Weights of a small GPT-style language model, trained from scratch on English Wikipedia: no biases in attention or MLP.
Each number is 200 + 20 x the weight over its row's rms, rounded and kept within 0 to 999. Layers, rows and columns count from 0. The size before them is the row's rms in percent of the matrix's.

# layer 2 MLP down (transposed), 960x192, rms 0.0524, rows 735-783, columns 144-191
098,219,186,185,225,248,191,212,188,203,222,183,203,169,217,224,200,170,204,208,173,201,179,200,208,196,229,216,168,204,235,205,184,228,173,193,168,201,194,202,181,216,200,193,186,204,171,241,208
091,259,203,164,220,187,203,188,197,177,235,225,171,209,211,185,224,213,169,224,173,194,206,204,191,194,216,222,163,227,141,215,220,207,196,208,198,192,182,208,198,174,221,197,232,186,184,191,227
098,202,173,172,184,208,220,207,154,205,225,226,181,208,219,199,203,200,230,232,161,197,184,220,221,209,190,226,180,229,179,210,179,190,182,184,211,202,214,212,185,190,199,207,172,211,222,209,180
105,166,178,179,193,213,218,211,183,202,211,200,202,197,183,191,214,190,194,199,190,221,232,173,248,197,164,159,170,167,212,210,176,193,163,169,232,186,188,155,226,190,175,200,213,197,223,183,190
093,176,226,193,239,178,176,185,204,190,149,183,209,202,211,181,172,207,236,181,204,214,212,183,190,217,172,156,198,206,224,190,242,218,210,231,198,189,214,178,239,229,198,212,217,243,209,240,191
101,215,195,217,203,207,223,213,212,176,163,229,188,207,202,210,184,222,205,204,198,203,193,190,192,197,197,192,197,200,240,190,212,182,193,177,182,188,186,221,165,149,170,202,202,190,224,189,216
120,200,156,198,218,203,163,200,205,205,187,189,179,190,196,181,237,199,181,208,185,230,184,175,169,164,200,229,224,184,202,209,213,222,192,207,211,168,226,188,221,148,207,234,186,166,151,243,194
102,213,223,197,224,222,243,185,187,202,211,206,178,196,249,249,197,219,179,168,196,207,170,185,188,208,252,202,197,227,185,202,183,206,201,201,207,187,192,208,198,210,180,193,202,210,198,195,245
097,223,212,189,201,203,216,202,207,160,215,180,209,185,218,215,170,202,214,179,189,173,216,197,212,204,194,192,167,182,171,186,213,184,187,145,217,190,192,228,186,183,201,193,213,194,189,217,233
098,156,225,219,220,189,186,184,229,177,190,145,195,203,222,208,214,173,203,194,177,187,236,200,193,194,190,232,235,177,195,166,213,232,169,201,170,217,210,194,200,226,184,223,207,220,195,193,208
102,245,182,197,200,184,184,220,213,147,181,202,189,192,214,168,226,169,203,191,251,219,200,193,181,198,211,213,206,213,203,187,177,206,243,167,176,175,171,213,208,190,193,208,197,228,178,198,167
103,187,160,217,188,207,168,141,189,201,208,247,189,193,208,219,190,240,190,195,201,184,191,201,187,205,241,209,203,187,206,209,219,192,233,180,174,177,197,176,239,181,208,212,235,205,208,186,224
104,197,259,245,183,202,210,231,205,206,205,209,205,201,214,203,173,209,204,219,202,179,199,186,160,191,191,237,216,215,166,193,202,176,206,162,207,208,175,183,197,206,194,187,173,213,204,204,178
105,204,204,236,218,200,222,195,188,188,209,184,171,193,210,204,219,225,196,220,184,215,221,200,208,209,225,209,164,203,171,216,185,243,197,211,197,188,194,176,225,193,221,241,199,179,218,181,179
096,211,226,228,223,170,211,178,207,209,199,204,210,178,174,208,252,184,188,185,216,196,207,196,208,198,178,190,207,167,212,184,229,188,217,160,182,196,164,205,207,202,190,185,198,224,203,194,181
105,218,196,194,214,208,195,164,178,178,190,193,237,230,231,186,214,206,185,191,215,198,214,193,185,140,227,158,168,173,225,211,207,197,227,232,175,177,188,188,186,197,237,186,207,177,193,197,171
105,213,206,184,211,208,209,179,190,239,238,164,157,194,177,209,195,197,152,193,206,210,198,187,220,167,220,200,206,187,192,194,215,217,194,181,192,204,215,184,233,165,191,217,212,189,199,160,191
100,202,190,169,226,203,191,204,206,174,211,156,204,223,188,211,174,194,209,184,204,195,231,168,195,217,209,196,189,160,201,198,205,178,222,211,229,199,192,216,182,209,180,170,193,201,200,196,206
107,200,201,199,197,208,232,186,190,213,182,223,168,222,191,231,205,190,185,200,177,216,191,227,208,178,215,199,194,251,175,209,183,217,190,193,206,185,204,212,216,215,184,202,211,192,178,185,163
097,232,175,218,181,178,167,190,214,203,192,190,198,154,217,205,204,216,226,193,195,210,172,177,179,188,190,204,206,203,201,213,190,202,189,237,222,212,169,191,198,210,233,200,179,215,188,238,208
105,186,220,176,206,201,207,232,187,182,195,198,223,222,209,202,200,195,167,157,230,218,199,161,200,163,177,176,221,175,159,188,193,204,232,204,199,186,224,206,191,218,205,209,181,185,227,202,214
105,257,204,240,174,181,170,220,207,175,207,163,220,213,200,182,193,150,200,173,221,210,207,188,183,200,149,228,203,206,202,191,166,205,232,198,198,197,212,200,200,235,182,217,194,200,193,230,170
092,188,225,179,211,206,205,209,187,221,166,204,223,204,236,259,221,197,215,207,191,208,210,175,167,199,217,172,152,231,173,191,166,203,210,194,206,177,230,183,210,225,196,212,194,214,174,229,184
104,192,189,213,194,192,202,173,223,194,201,198,234,205,198,209,209,179,197,193,182,206,208,197,190,197,211,175,235,187,234,193,204,207,195,203,206,233,187,185,191,222,191,191,213,234,142,205,190
103,223,213,201,200,207,220,182,209,232,213,196,205,216,205,184,195,215,186,207,208,195,180,223,239,185,175,239,208,196,218,210,196,191,206,175,198,180,171,201,165,209,188,217,192,170,169,189,223
095,203,178,197,192,204,206,214,186,208,217,150,227,220,173,217,201,193,213,221,162,236,211,210,224,201,217,203,206,187,196,176,181,220,185,188,196,226,170,195,181,183,175,174,196,216,226,175,204
097,222,208,209,212,246,204,213,181,213,206,231,244,205,223,202,128,185,213,216,211,214,228,219,177,168,204,244,155,198,214,175,221,209,225,152,199,203,221,190,215,214,211,244,179,247,205,200,220
091,171,187,216,225,175,222,217,219,181,236,209,174,178,222,161,155,207,197,219,252,208,216,200,180,183,216,200,212,203,231,219,210,200,179,169,186,195,199,209,194,171,183,194,199,193,196,206,212
106,197,235,217,246,184,251,219,161,197,204,221,203,228,191,199,248,219,201,204,201,185,184,210,223,224,179,212,217,206,169,187,202,207,228,193,166,217,204,209,205,183,201,211,171,182,169,184,190
107,208,220,168,213,196,186,198,163,196,246,209,190,192,188,187,202,188,192,194,205,193,206,169,234,192,193,197,198,224,237,174,192,161,192,229,225,206,194,224,187,191,212,157,217,193,190,218,175
095,203,189,212,199,216,156,203,179,200,161,191,177,236,213,159,205,172,170,201,189,214,221,179,223,210,197,205,206,249,197,148,221,194,240,205,238,196,201,232,183,166,203,218,210,196,216,191,191
100,184,194,161,214,191,203,191,229,226,208,220,186,219,234,231,223,196,191,198,183,222,181,175,187,207,222,218,198,194,197,247,187,169,205,183,227,153,226,190,234,169,194,177,209,194,233,184,170
095,215,208,183,181,219,230,199,173,211,229,227,177,213,190,153,222,183,228,168,189,205,225,240,199,187,198,237,196,210,223,196,211,180,194,188,178,228,199,214,169,209,206,187,196,239,191,210,195
095,194,240,239,174,176,192,196,206,188,151,188,179,211,204,191,182,197,187,184,204,176,240,254,191,217,175,211,188,219,183,202,222,194,193,212,191,213,209,199,223,187,189,199,211,206,183,181,213
093,190,174,169,222,188,189,160,163,212,227,197,219,179,218,205,216,211,186,245,234,195,218,215,197,149,211,236,153,159,201,214,178,202,213,210,200,184,190,239,206,215,250,191,195,218,181,206,225
099,192,172,229,216,233,239,187,162,172,213,236,173,205,217,192,180,205,185,191,230,209,181,202,201,209,224,186,232,195,230,204,211,217,212,217,181,226,197,238,209,204,207,214,216,227,191,217,204
097,229,217,235,197,228,229,194,218,179,203,194,205,234,218,178,215,212,181,220,235,226,246,213,211,206,212,201,221,217,192,211,217,194,178,199,191,171,209,194,192,189,219,191,192,239,204,238,210
084,188,227,220,200,202,204,186,193,170,176,216,184,232,227,162,189,182,207,176,208,232,168,221,231,220,195,191,163,202,196,188,176,211,200,234,178,225,215,200,197,213,177,203,209,173,167,194,234
104,210,182,196,220,218,191,185,189,206,188,166,180,221,200,206,182,188,200,169,214,202,201,211,187,192,235,200,187,223,195,191,195,204,197,179,201,205,205,203,168,182,223,187,195,238,197,221,161
097,214,213,203,209,125,208,231,188,222,175,197,161,229,202,195,203,194,172,207,190,215,211,224,199,200,194,237,183,170,219,203,198,212,189,200,183,230,218,211,183,230,179,234,211,194,174,187,209
101,198,192,221,181,216,180,182,230,215,198,216,231,184,225,220,206,192,170,180,185,192,220,165,175,183,197,188,203,202,193,178,177,161,237,207,196,171,224,237,208,207,175,187,196,234,199,183,197
116,162,187,179,201,186,174,206,193,188,218,202,202,207,205,178,226,197,206,201,236,214,208,225,187,247,185,176,244,212,202,219,184,198,165,204,219,211,200,188,205,207,204,185,201,212,181,183,218
105,220,201,211,202,209,218,223,222,216,177,175,264,211,202,201,200,198,216,181,160,180,194,166,139,188,200,212,208,233,194,178,161,181,175,165,192,188,174,210,180,189,231,201,168,212,221,203,230
097,191,182,207,190,229,193,197,222,211,196,184,214,198,193,190,162,218,228,186,198,205,193,210,154,200,195,175,211,186,192,172,188,234,197,207,228,200,170,186,204,237,163,182,190,211,202,210,182
104,176,206,220,227,163,225,167,234,222,214,181,222,205,226,204,206,193,200,165,210,195,172,178,172,182,184,219,240,205,201,176,187,201,174,165,190,193,193,215,197,164,176,188,211,216,202,229,217
100,225,223,187,193,220,180,199,193,219,208,187,200,203,203,171,196,204,230,204,186,185,176,170,202,208,181,210,196,145,243,204,186,214,239,163,227,218,206,239,194,229,211,184,227,219,196,212,232
089,240,192,173,232,190,186,193,203,186,203,188,193,213,203,211,198,186,219,188,225,208,175,210,205,215,242,223,202,207,190,163,214,228,168,222,210,165,212,208,163,211,204,175,174,220,229,207,218
094,227,208,193,179,210,227,194,198,210,202,222,174,216,226,221,196,181,199,179,208,202,198,171,206,176,232,237,185,245,181,162,186,218,224,191,233,186,202,206,219,206,208,227,206,193,200,197,235
099,174,201,165,186,200,212,204,218,194,200,232,195,213,219,168,227,213,163,197,214,238,204,210,217,217,203,211,181,223,173,165,178,174,164,234,185,234,173,213,195,213,191,201,192,184,187,198,216
# layer 2 MLP gate, 960x192, rms 0.128, rows 736-783, columns 144-191
092,224,198,212,209,199,199,174,173,208,171,226,208,196,178,220,207,171,211,216,195,231,191,173,180,224,164,219,178,192,174,193,185,219,211,221,156,229,196,171,166,212,200,218,190,221,173,194,187
099,236,193,216,207,195,189,182,181,211,145,210,195,150,196,219,192,146,171,207,215,234,215,218,191,246,199,182,187,187,249,176,204,216,244,222,185,189,178,179,198,194,215,209,199,199,166,177,205
106,201,232,188,181,192,202,193,193,195,189,193,159,185,188,173,191,221,221,235,202,187,221,249,210,220,212,215,164,192,226,223,233,188,178,186,216,209,194,222,189,243,173,199,210,178,201,208,209
093,193,187,184,227,190,166,206,208,188,216,206,201,223,191,242,203,181,194,168,207,234,214,165,177,194,222,196,213,210,194,236,182,241,219,197,198,225,186,168,209,239,248,214,201,226,202,198,220
102,212,159,143,220,226,214,191,197,219,221,230,200,201,170,219,186,209,187,208,207,189,191,209,210,195,210,182,196,218,175,229,207,221,183,209,208,235,232,223,217,184,211,183,223,204,183,172,216
105,237,202,179,238,191,207,207,205,168,168,184,198,222,202,217,226,205,147,200,188,212,188,188,212,212,194,204,244,209,178,197,178,198,205,211,230,219,200,220,206,208,203,164,207,201,233,199,197
100,207,172,210,183,224,165,178,194,216,217,144,178,195,195,197,172,212,186,204,217,192,202,180,179,209,205,224,217,197,185,198,167,182,194,180,217,172,204,170,174,212,204,167,185,206,162,206,163
094,217,158,223,234,254,174,208,202,203,200,195,184,215,174,185,173,191,203,196,190,209,189,176,186,202,235,216,175,221,198,207,217,182,178,230,203,207,205,183,208,176,188,193,182,181,197,203,219
101,223,209,191,230,232,217,213,222,166,226,198,172,210,211,238,165,223,169,208,187,200,207,186,169,219,235,207,190,190,167,209,196,226,191,166,184,238,197,215,163,164,245,231,166,221,200,193,189
104,230,233,217,245,240,171,184,219,207,161,179,193,210,168,206,233,170,220,218,189,199,222,215,194,259,190,187,200,207,215,181,201,197,210,196,238,220,183,221,182,189,218,207,199,199,211,196,203
101,193,211,156,188,220,170,175,152,178,216,206,192,183,198,181,198,166,182,240,197,212,195,177,214,164,196,192,195,215,179,175,205,150,214,210,220,226,224,220,197,194,216,207,179,215,203,197,189
106,190,173,178,214,185,210,214,203,192,199,228,199,207,222,206,160,167,174,204,194,218,207,192,198,174,187,176,187,193,199,186,204,200,195,193,172,188,177,200,185,214,196,208,216,192,179,220,183
104,208,204,173,215,199,216,174,207,156,176,232,234,202,206,200,221,202,192,179,174,204,223,200,190,198,201,216,169,235,173,234,192,190,181,193,223,173,194,206,197,256,214,176,233,198,183,174,206
102,204,191,186,195,222,183,229,198,198,197,192,207,201,229,191,203,171,190,231,181,196,188,208,216,212,207,188,222,221,218,228,185,228,193,167,225,183,183,160,178,198,186,209,230,246,155,214,221
098,204,202,185,224,221,199,186,199,216,204,215,188,215,212,243,220,239,186,183,202,210,229,162,209,186,194,168,188,209,195,190,196,185,192,194,191,238,204,162,210,187,211,220,176,194,178,217,207
098,186,236,207,229,191,232,192,192,194,217,196,188,184,216,191,186,192,183,219,200,202,174,214,195,228,186,193,205,196,203,177,187,175,219,215,235,195,191,193,170,194,209,195,176,206,198,199,198
089,218,205,222,189,197,218,175,203,218,162,218,179,172,223,177,259,208,193,216,186,174,214,204,191,247,179,201,177,218,200,207,199,197,181,209,181,245,218,179,226,228,206,206,207,202,175,207,224
110,170,191,186,205,207,207,182,169,209,264,194,209,178,219,196,204,205,179,185,189,212,184,229,144,182,205,217,209,180,207,192,236,197,176,217,199,218,196,203,214,196,200,191,183,175,211,177,214
101,203,207,197,215,185,210,191,174,174,185,227,231,226,196,199,163,239,226,192,191,210,191,196,194,202,204,208,190,217,224,201,211,199,172,208,228,191,221,251,201,175,224,178,204,182,189,190,198
102,176,190,188,207,189,168,191,157,224,201,187,192,212,228,219,195,237,168,206,210,212,239,191,210,193,214,173,214,206,180,189,198,214,186,209,186,236,220,175,199,196,204,200,203,189,200,183,216
096,223,189,163,187,197,225,195,187,215,151,182,207,212,172,218,214,201,169,229,200,232,176,188,200,216,203,202,209,164,180,228,184,203,222,219,211,210,167,189,193,183,186,180,181,181,163,185,185
100,212,198,191,202,219,198,195,215,188,190,192,214,199,184,168,236,167,239,220,203,217,189,222,243,195,224,151,198,200,191,191,203,188,191,242,201,198,178,238,223,206,215,214,194,173,227,193,195
097,206,206,183,199,196,216,195,184,183,167,196,218,195,180,236,226,202,214,215,153,222,217,206,215,202,195,166,215,211,207,186,190,206,208,177,193,239,158,196,222,189,201,203,234,196,208,171,229
101,196,209,188,192,211,200,187,205,216,200,230,151,180,209,182,216,198,211,202,250,217,199,214,189,194,213,193,178,192,180,191,213,219,227,202,239,239,220,223,188,198,207,185,217,213,194,221,181
099,184,178,193,217,203,217,194,204,182,192,167,192,205,200,209,215,198,191,225,222,226,217,224,186,238,208,202,216,170,162,208,217,192,189,225,208,206,202,180,199,194,199,194,212,208,199,177,190
099,213,189,191,221,188,230,170,201,184,200,149,198,204,204,227,232,203,188,234,192,208,178,202,224,206,200,219,224,186,206,202,175,193,152,207,236,213,162,190,222,198,205,176,205,169,178,192,195
095,214,202,183,207,225,185,187,197,209,183,176,205,179,213,197,245,197,191,214,193,220,196,211,208,219,168,229,196,192,231,215,203,239,218,200,213,211,137,173,207,215,231,197,187,220,184,216,202
101,204,206,177,217,230,193,202,180,180,151,170,190,215,180,232,212,165,190,248,162,216,201,207,218,185,178,213,223,171,203,203,187,204,190,204,189,235,191,209,197,239,234,174,210,204,179,182,199
101,229,187,221,218,231,209,177,174,163,187,211,168,214,185,187,209,224,153,233,212,190,216,194,181,227,197,192,207,214,180,215,164,178,213,198,169,205,209,207,225,220,186,213,159,227,203,199,212
096,155,202,199,195,228,250,182,187,194,210,200,174,178,207,181,207,225,181,221,212,207,188,196,192,187,207,203,197,159,163,209,234,188,195,180,195,175,203,166,208,182,180,227,170,162,192,225,186
093,203,185,176,169,214,198,206,229,170,243,191,166,222,197,197,226,180,224,199,218,233,236,231,215,209,216,202,226,207,203,215,188,181,199,218,181,193,228,155,203,199,187,183,199,204,189,225,180
097,247,231,226,183,208,213,225,239,172,206,214,176,210,198,198,242,193,198,206,199,238,169,214,211,194,177,236,177,186,192,225,194,182,192,208,188,193,202,181,174,185,194,196,180,226,175,215,197
099,198,190,201,255,206,168,196,148,193,164,208,196,190,205,223,200,211,176,204,186,235,196,152,207,217,177,190,190,206,159,191,211,202,178,229,191,195,177,184,188,227,224,201,197,213,205,203,208
096,193,195,207,200,196,190,212,196,192,196,185,209,210,190,184,202,169,191,176,182,181,197,214,230,217,181,212,210,200,242,187,214,211,177,196,200,221,178,192,202,164,208,218,217,214,196,180,209
100,202,195,189,204,180,203,211,202,206,208,223,166,174,225,171,169,215,209,206,209,157,160,199,183,193,189,209,196,215,214,223,197,210,200,200,191,180,178,220,221,204,192,142,179,185,213,209,201
103,201,210,184,191,169,191,206,217,234,191,206,193,190,179,189,219,203,183,203,201,186,174,195,185,218,200,208,169,182,183,170,204,199,252,189,208,213,199,170,202,185,197,210,196,216,220,211,214
091,198,217,206,181,208,197,194,199,185,172,192,204,167,199,162,190,193,190,257,180,206,228,208,204,213,212,183,207,178,158,215,224,181,205,221,186,185,185,214,193,165,197,190,229,220,211,222,219
101,199,204,184,201,237,176,190,180,164,230,207,200,232,195,238,240,211,195,171,228,199,221,195,180,180,189,162,189,199,185,234,197,215,193,183,194,231,161,177,194,198,230,244,225,238,228,168,178
097,184,203,187,169,223,217,211,203,194,204,173,207,200,191,206,214,180,169,202,199,183,190,179,184,211,200,192,206,191,183,229,219,179,213,173,193,194,225,195,184,226,234,208,216,228,205,232,158
101,206,205,193,206,208,194,228,210,195,197,186,181,197,182,173,187,225,234,192,232,214,184,216,209,221,212,201,189,176,169,192,207,233,207,233,191,202,199,174,175,157,218,216,199,240,208,184,194
125,196,181,200,224,197,224,180,173,173,208,206,172,185,186,183,195,227,166,202,237,209,162,225,195,254,197,187,234,200,156,181,214,210,191,194,218,212,206,197,194,210,179,212,218,211,181,228,193
106,202,202,191,197,186,243,177,192,159,166,235,145,151,232,198,191,217,184,217,213,233,212,181,180,192,210,189,215,196,142,211,216,211,232,193,180,220,202,203,214,191,228,221,176,184,215,206,208
104,242,194,192,213,213,191,219,176,196,218,197,174,219,177,219,198,198,188,181,221,186,248,216,164,188,209,200,216,172,219,244,238,191,170,182,206,195,166,183,196,184,176,223,173,198,208,200,237
091,135,198,197,198,168,208,211,203,214,214,201,201,194,195,236,179,218,187,172,233,218,184,196,179,212,207,255,223,207,172,197,204,194,189,167,213,225,189,203,209,233,208,176,190,183,191,186,214
103,218,212,231,226,191,206,210,248,172,132,152,204,195,175,176,183,225,190,184,204,198,221,200,230,187,173,188,205,199,205,222,222,187,202,218,215,199,202,172,182,209,245,230,201,207,211,198,230
094,166,210,222,182,220,188,173,213,180,210,190,177,195,222,182,220,197,187,216,218,201,190,191,186,247,204,226,184,205,181,207,200,188,189,202,166,218,197,203,187,190,238,221,201,214,207,212,174
096,144,184,230,192,191,198,182,209,210,187,178,194,183,226,218,180,212,213,192,217,195,206,225,207,258,185,190,169,155,217,206,224,213,184,203,199,225,192,199,197,168,200,230,227,209,199,184,200
098,167,231,224,221,206,200,185,189,223,212,209,208,205,209,190,186,181,209,178,208,169,194,207,196,192,230,185,200,197,183,210,215,202,199,193,227,219,168,196,206,179,162,190,238,179,214,221,174
# layer 2 MLP up, 960x192, rms 0.134, rows 736-783, columns 144-191
091,178,209,214,193,175,210,231,221,215,223,223,188,231,189,178,188,209,212,155,203,178,184,232,190,209,205,182,225,263,207,236,190,171,171,176,226,216,201,186,202,170,175,228,205,179,192,190,199
096,185,206,226,146,169,198,219,211,214,211,172,181,247,192,169,192,182,198,206,208,217,167,188,222,200,197,232,205,193,188,196,179,199,198,160,211,226,180,199,221,205,177,199,201,215,193,215,184
105,197,175,174,203,221,200,219,198,203,226,202,221,219,251,189,188,197,228,211,163,183,148,181,187,184,190,168,199,174,203,186,189,192,203,213,182,181,209,216,196,186,209,200,192,192,200,186,196
097,224,212,205,192,205,202,191,202,177,182,223,191,210,226,209,215,205,174,204,189,210,182,220,199,184,195,239,197,191,188,204,192,223,201,199,189,189,183,214,195,179,181,169,176,190,179,186,167
099,181,200,200,174,183,204,206,198,198,211,186,237,204,220,192,215,205,214,217,199,215,222,207,203,205,214,237,198,194,177,187,221,181,205,182,206,175,182,186,209,216,163,174,169,206,212,213,224
113,227,209,225,177,192,205,228,178,209,190,201,169,228,185,213,163,206,178,221,191,177,221,192,143,199,251,236,198,206,219,195,217,147,198,178,190,192,198,210,200,181,201,212,185,194,217,197,226
098,198,176,201,201,145,201,209,209,221,213,200,217,204,208,168,184,264,219,220,211,196,172,193,219,198,213,223,179,167,234,204,173,213,195,207,162,181,202,221,228,201,209,182,195,201,211,223,213
098,223,173,178,200,198,218,167,200,164,219,184,149,208,206,207,207,206,177,185,232,185,204,231,213,219,183,196,203,213,211,187,210,198,197,196,162,173,187,211,206,195,189,216,201,209,195,228,162
101,197,200,213,162,210,208,212,201,199,200,182,210,211,208,194,258,202,209,209,196,206,201,177,194,195,208,183,206,214,184,200,228,182,198,212,205,201,179,205,227,199,193,195,166,192,216,203,228
105,204,203,142,182,219,210,148,191,175,195,224,203,194,221,210,211,184,186,233,183,210,217,233,192,209,195,220,221,170,214,219,240,188,201,220,219,226,207,180,213,228,177,222,196,171,166,198,184
102,195,182,221,168,189,188,225,211,200,212,179,193,171,233,204,194,185,216,220,174,208,171,176,195,194,205,232,201,219,204,225,173,194,153,178,189,200,187,185,184,216,238,208,227,227,195,223,204
101,193,221,201,186,222,209,164,208,196,197,161,235,190,188,183,182,197,228,190,198,208,181,222,189,240,156,210,210,190,181,182,184,175,169,186,213,204,226,187,226,185,178,172,261,201,174,203,198
108,206,201,183,205,225,184,240,198,238,198,179,180,200,192,207,190,198,194,186,227,211,145,198,186,187,184,200,178,189,223,200,207,231,232,216,154,214,208,217,172,169,204,184,192,203,224,221,205
106,195,199,190,197,192,223,212,179,176,216,191,202,217,209,200,136,220,200,208,229,165,208,176,187,185,191,207,173,209,219,195,186,174,166,184,204,215,213,221,180,188,200,207,193,191,204,190,161
104,231,192,190,216,170,228,207,179,197,175,183,203,202,209,218,192,248,168,214,151,189,253,207,210,203,216,210,206,204,211,211,246,168,165,243,206,186,197,204,220,192,200,228,197,189,200,208,182
100,193,210,198,210,169,225,228,218,186,205,196,214,163,233,208,216,193,193,214,231,196,209,235,202,232,189,173,216,180,170,215,184,174,204,233,193,205,223,210,192,216,239,199,208,209,175,226,233
096,195,197,169,190,172,230,202,203,199,229,218,227,174,180,172,174,202,213,220,174,178,213,187,190,210,244,179,244,166,179,214,197,162,174,195,197,217,236,184,214,191,179,213,200,210,205,213,165
109,176,226,219,166,197,184,205,206,193,150,189,190,186,214,170,226,223,209,176,180,206,183,202,237,191,168,180,204,188,224,189,191,167,191,211,191,207,201,216,208,212,218,165,223,209,201,197,204
097,214,199,214,226,193,217,224,189,205,186,179,218,223,242,221,173,198,171,191,204,241,225,167,188,185,190,192,207,194,181,175,227,194,183,172,218,177,258,218,212,215,178,215,200,169,235,189,188
109,220,194,211,182,177,161,200,202,200,234,202,204,208,198,195,220,223,208,182,235,214,214,188,186,205,186,209,201,201,199,188,162,221,203,178,230,197,207,189,172,203,192,182,183,207,226,211,198
099,193,229,243,184,186,190,180,218,199,179,205,179,230,176,192,213,170,206,190,224,164,208,202,211,189,223,194,207,186,254,154,198,186,190,207,182,207,212,241,174,216,209,219,185,226,206,205,211
089,221,194,194,199,169,192,212,183,213,154,206,183,187,190,192,187,223,213,215,232,201,205,176,213,213,194,213,170,215,209,189,209,202,207,183,195,221,196,212,164,223,198,214,170,205,188,204,232
099,218,213,205,185,198,203,186,211,224,201,197,193,188,202,204,186,163,197,234,185,193,188,233,205,231,198,189,221,217,173,151,208,154,207,194,252,206,210,203,171,184,192,166,187,189,183,183,198
099,197,186,200,224,197,189,193,217,226,208,179,220,201,195,212,217,175,192,164,218,197,202,226,205,143,218,181,203,161,195,235,185,195,197,220,189,196,182,209,209,205,176,195,180,210,224,191,173
097,224,243,214,200,202,211,207,217,211,187,198,209,204,179,161,187,216,192,189,198,171,199,220,208,217,183,183,190,195,207,232,216,179,219,232,221,181,214,213,165,187,178,198,226,185,210,180,181
091,191,215,200,200,178,180,197,227,207,175,192,191,218,188,207,216,167,159,209,211,226,224,182,202,166,221,239,185,186,187,181,215,228,222,186,191,186,198,212,243,204,220,147,193,204,190,219,188
088,240,217,201,222,212,203,205,213,187,222,192,185,199,201,227,243,199,187,214,208,217,206,228,213,216,176,238,163,161,222,212,192,210,215,188,214,177,179,210,220,216,241,213,169,193,185,202,183
107,218,186,218,215,175,185,222,215,198,239,187,222,201,223,192,203,198,164,220,162,216,166,199,196,197,198,171,230,185,175,210,230,206,190,201,194,202,187,243,177,190,200,175,201,198,220,196,183
102,165,140,197,220,225,208,186,202,168,222,173,183,173,185,194,170,195,197,220,199,205,207,214,225,212,200,209,216,213,233,223,171,196,173,205,184,200,164,221,214,190,210,192,213,189,189,179,220
093,169,216,209,222,225,200,213,216,176,241,228,203,200,199,204,214,210,208,186,187,225,194,200,199,181,200,206,181,195,171,197,208,190,211,194,183,163,191,182,186,186,216,245,215,215,219,190,178
093,178,249,214,195,170,168,198,207,186,213,202,183,223,176,226,176,228,208,195,214,181,234,220,211,190,214,199,240,192,207,194,193,218,198,182,201,171,206,164,202,207,203,217,176,203,178,232,197
103,212,211,206,195,199,198,220,215,195,165,161,217,166,214,201,178,196,192,193,196,171,195,179,189,190,161,220,229,205,222,205,192,170,172,183,207,157,205,172,200,193,206,203,192,195,206,213,223
100,191,218,177,176,215,239,191,210,205,193,191,190,198,204,221,239,232,213,204,206,189,230,209,197,168,207,220,209,206,200,193,219,227,224,198,182,224,229,260,201,193,211,245,210,210,191,184,211
096,234,211,201,169,189,155,163,162,228,230,203,225,210,172,232,186,182,221,193,203,199,198,174,186,191,225,178,192,210,186,207,183,221,185,219,231,209,197,210,211,207,158,191,202,196,221,195,192
095,196,192,221,190,192,202,187,198,208,185,202,177,188,196,192,186,216,199,158,225,207,156,200,205,199,186,199,198,179,214,210,217,222,168,203,162,198,207,215,193,180,205,167,178,179,229,214,184
097,237,216,186,213,235,220,208,175,203,172,205,190,226,186,204,219,225,198,188,253,235,194,184,176,178,225,184,194,168,209,198,200,192,236,203,189,186,209,170,217,218,193,210,156,178,215,204,201
089,223,183,261,203,214,206,222,218,185,183,205,193,167,227,190,218,179,204,218,186,185,233,175,190,222,198,182,176,180,182,211,258,200,208,205,197,175,176,208,211,204,214,174,187,201,208,208,217
099,203,171,205,204,214,179,193,226,213,180,219,224,203,186,171,226,180,213,205,172,193,178,201,178,204,186,205,172,199,227,185,202,194,194,183,202,208,216,201,228,198,236,211,208,166,202,213,203
104,202,211,187,233,214,191,212,199,188,211,222,180,200,185,181,187,182,203,186,222,187,209,203,214,173,213,219,231,236,207,168,185,197,189,247,213,188,202,194,174,187,197,179,205,202,188,209,242
105,216,221,188,199,210,185,195,207,175,177,168,197,194,152,190,218,230,190,206,204,216,230,177,211,191,175,178,183,189,212,197,165,222,209,181,213,206,203,213,196,179,247,238,193,251,213,169,191
113,212,238,190,191,177,228,155,199,204,167,188,195,213,201,136,215,200,185,159,197,157,205,205,223,205,186,181,191,225,190,224,208,187,229,247,230,149,191,222,214,210,215,225,212,183,226,169,214
105,177,186,189,199,203,190,173,214,174,221,230,203,193,220,188,217,172,227,233,188,206,212,203,185,220,207,212,197,203,179,194,210,210,228,205,194,218,205,203,235,167,219,194,206,196,201,213,189
100,194,199,191,213,190,191,186,199,182,233,173,211,185,197,233,196,192,176,172,231,213,203,210,198,179,184,180,229,200,145,253,195,192,208,162,210,201,201,181,212,211,181,238,213,215,201,219,218
098,151,191,216,207,175,221,205,179,200,208,224,184,227,204,246,190,197,210,217,208,199,194,191,175,227,173,213,230,183,199,205,227,218,191,203,210,208,183,223,216,215,214,183,195,200,197,185,211
100,203,173,188,205,176,218,193,198,223,260,208,189,197,215,186,176,199,176,221,207,230,199,181,178,206,208,205,187,195,237,182,189,212,229,163,190,224,147,197,206,197,201,212,195,158,200,216,174
093,218,178,206,178,184,212,231,201,218,250,214,203,177,190,198,200,210,194,195,180,199,199,198,161,169,195,207,213,207,168,227,209,234,186,203,232,200,220,196,209,221,185,179,234,179,187,204,181
095,192,173,209,207,185,177,189,224,187,197,166,210,188,217,194,176,207,201,207,185,197,182,203,188,211,204,221,223,165,229,194,208,186,180,167,232,220,224,190,187,176,201,196,227,203,214,168,209
096,198,186,186,174,209,211,245,249,189,184,211,190,181,215,198,211,186,198,240,209,218,225,183,221,204,184,215,210,233,207,219,189,178,214,197,149,187,203,206,193,184,203,200,212,191,194,194,207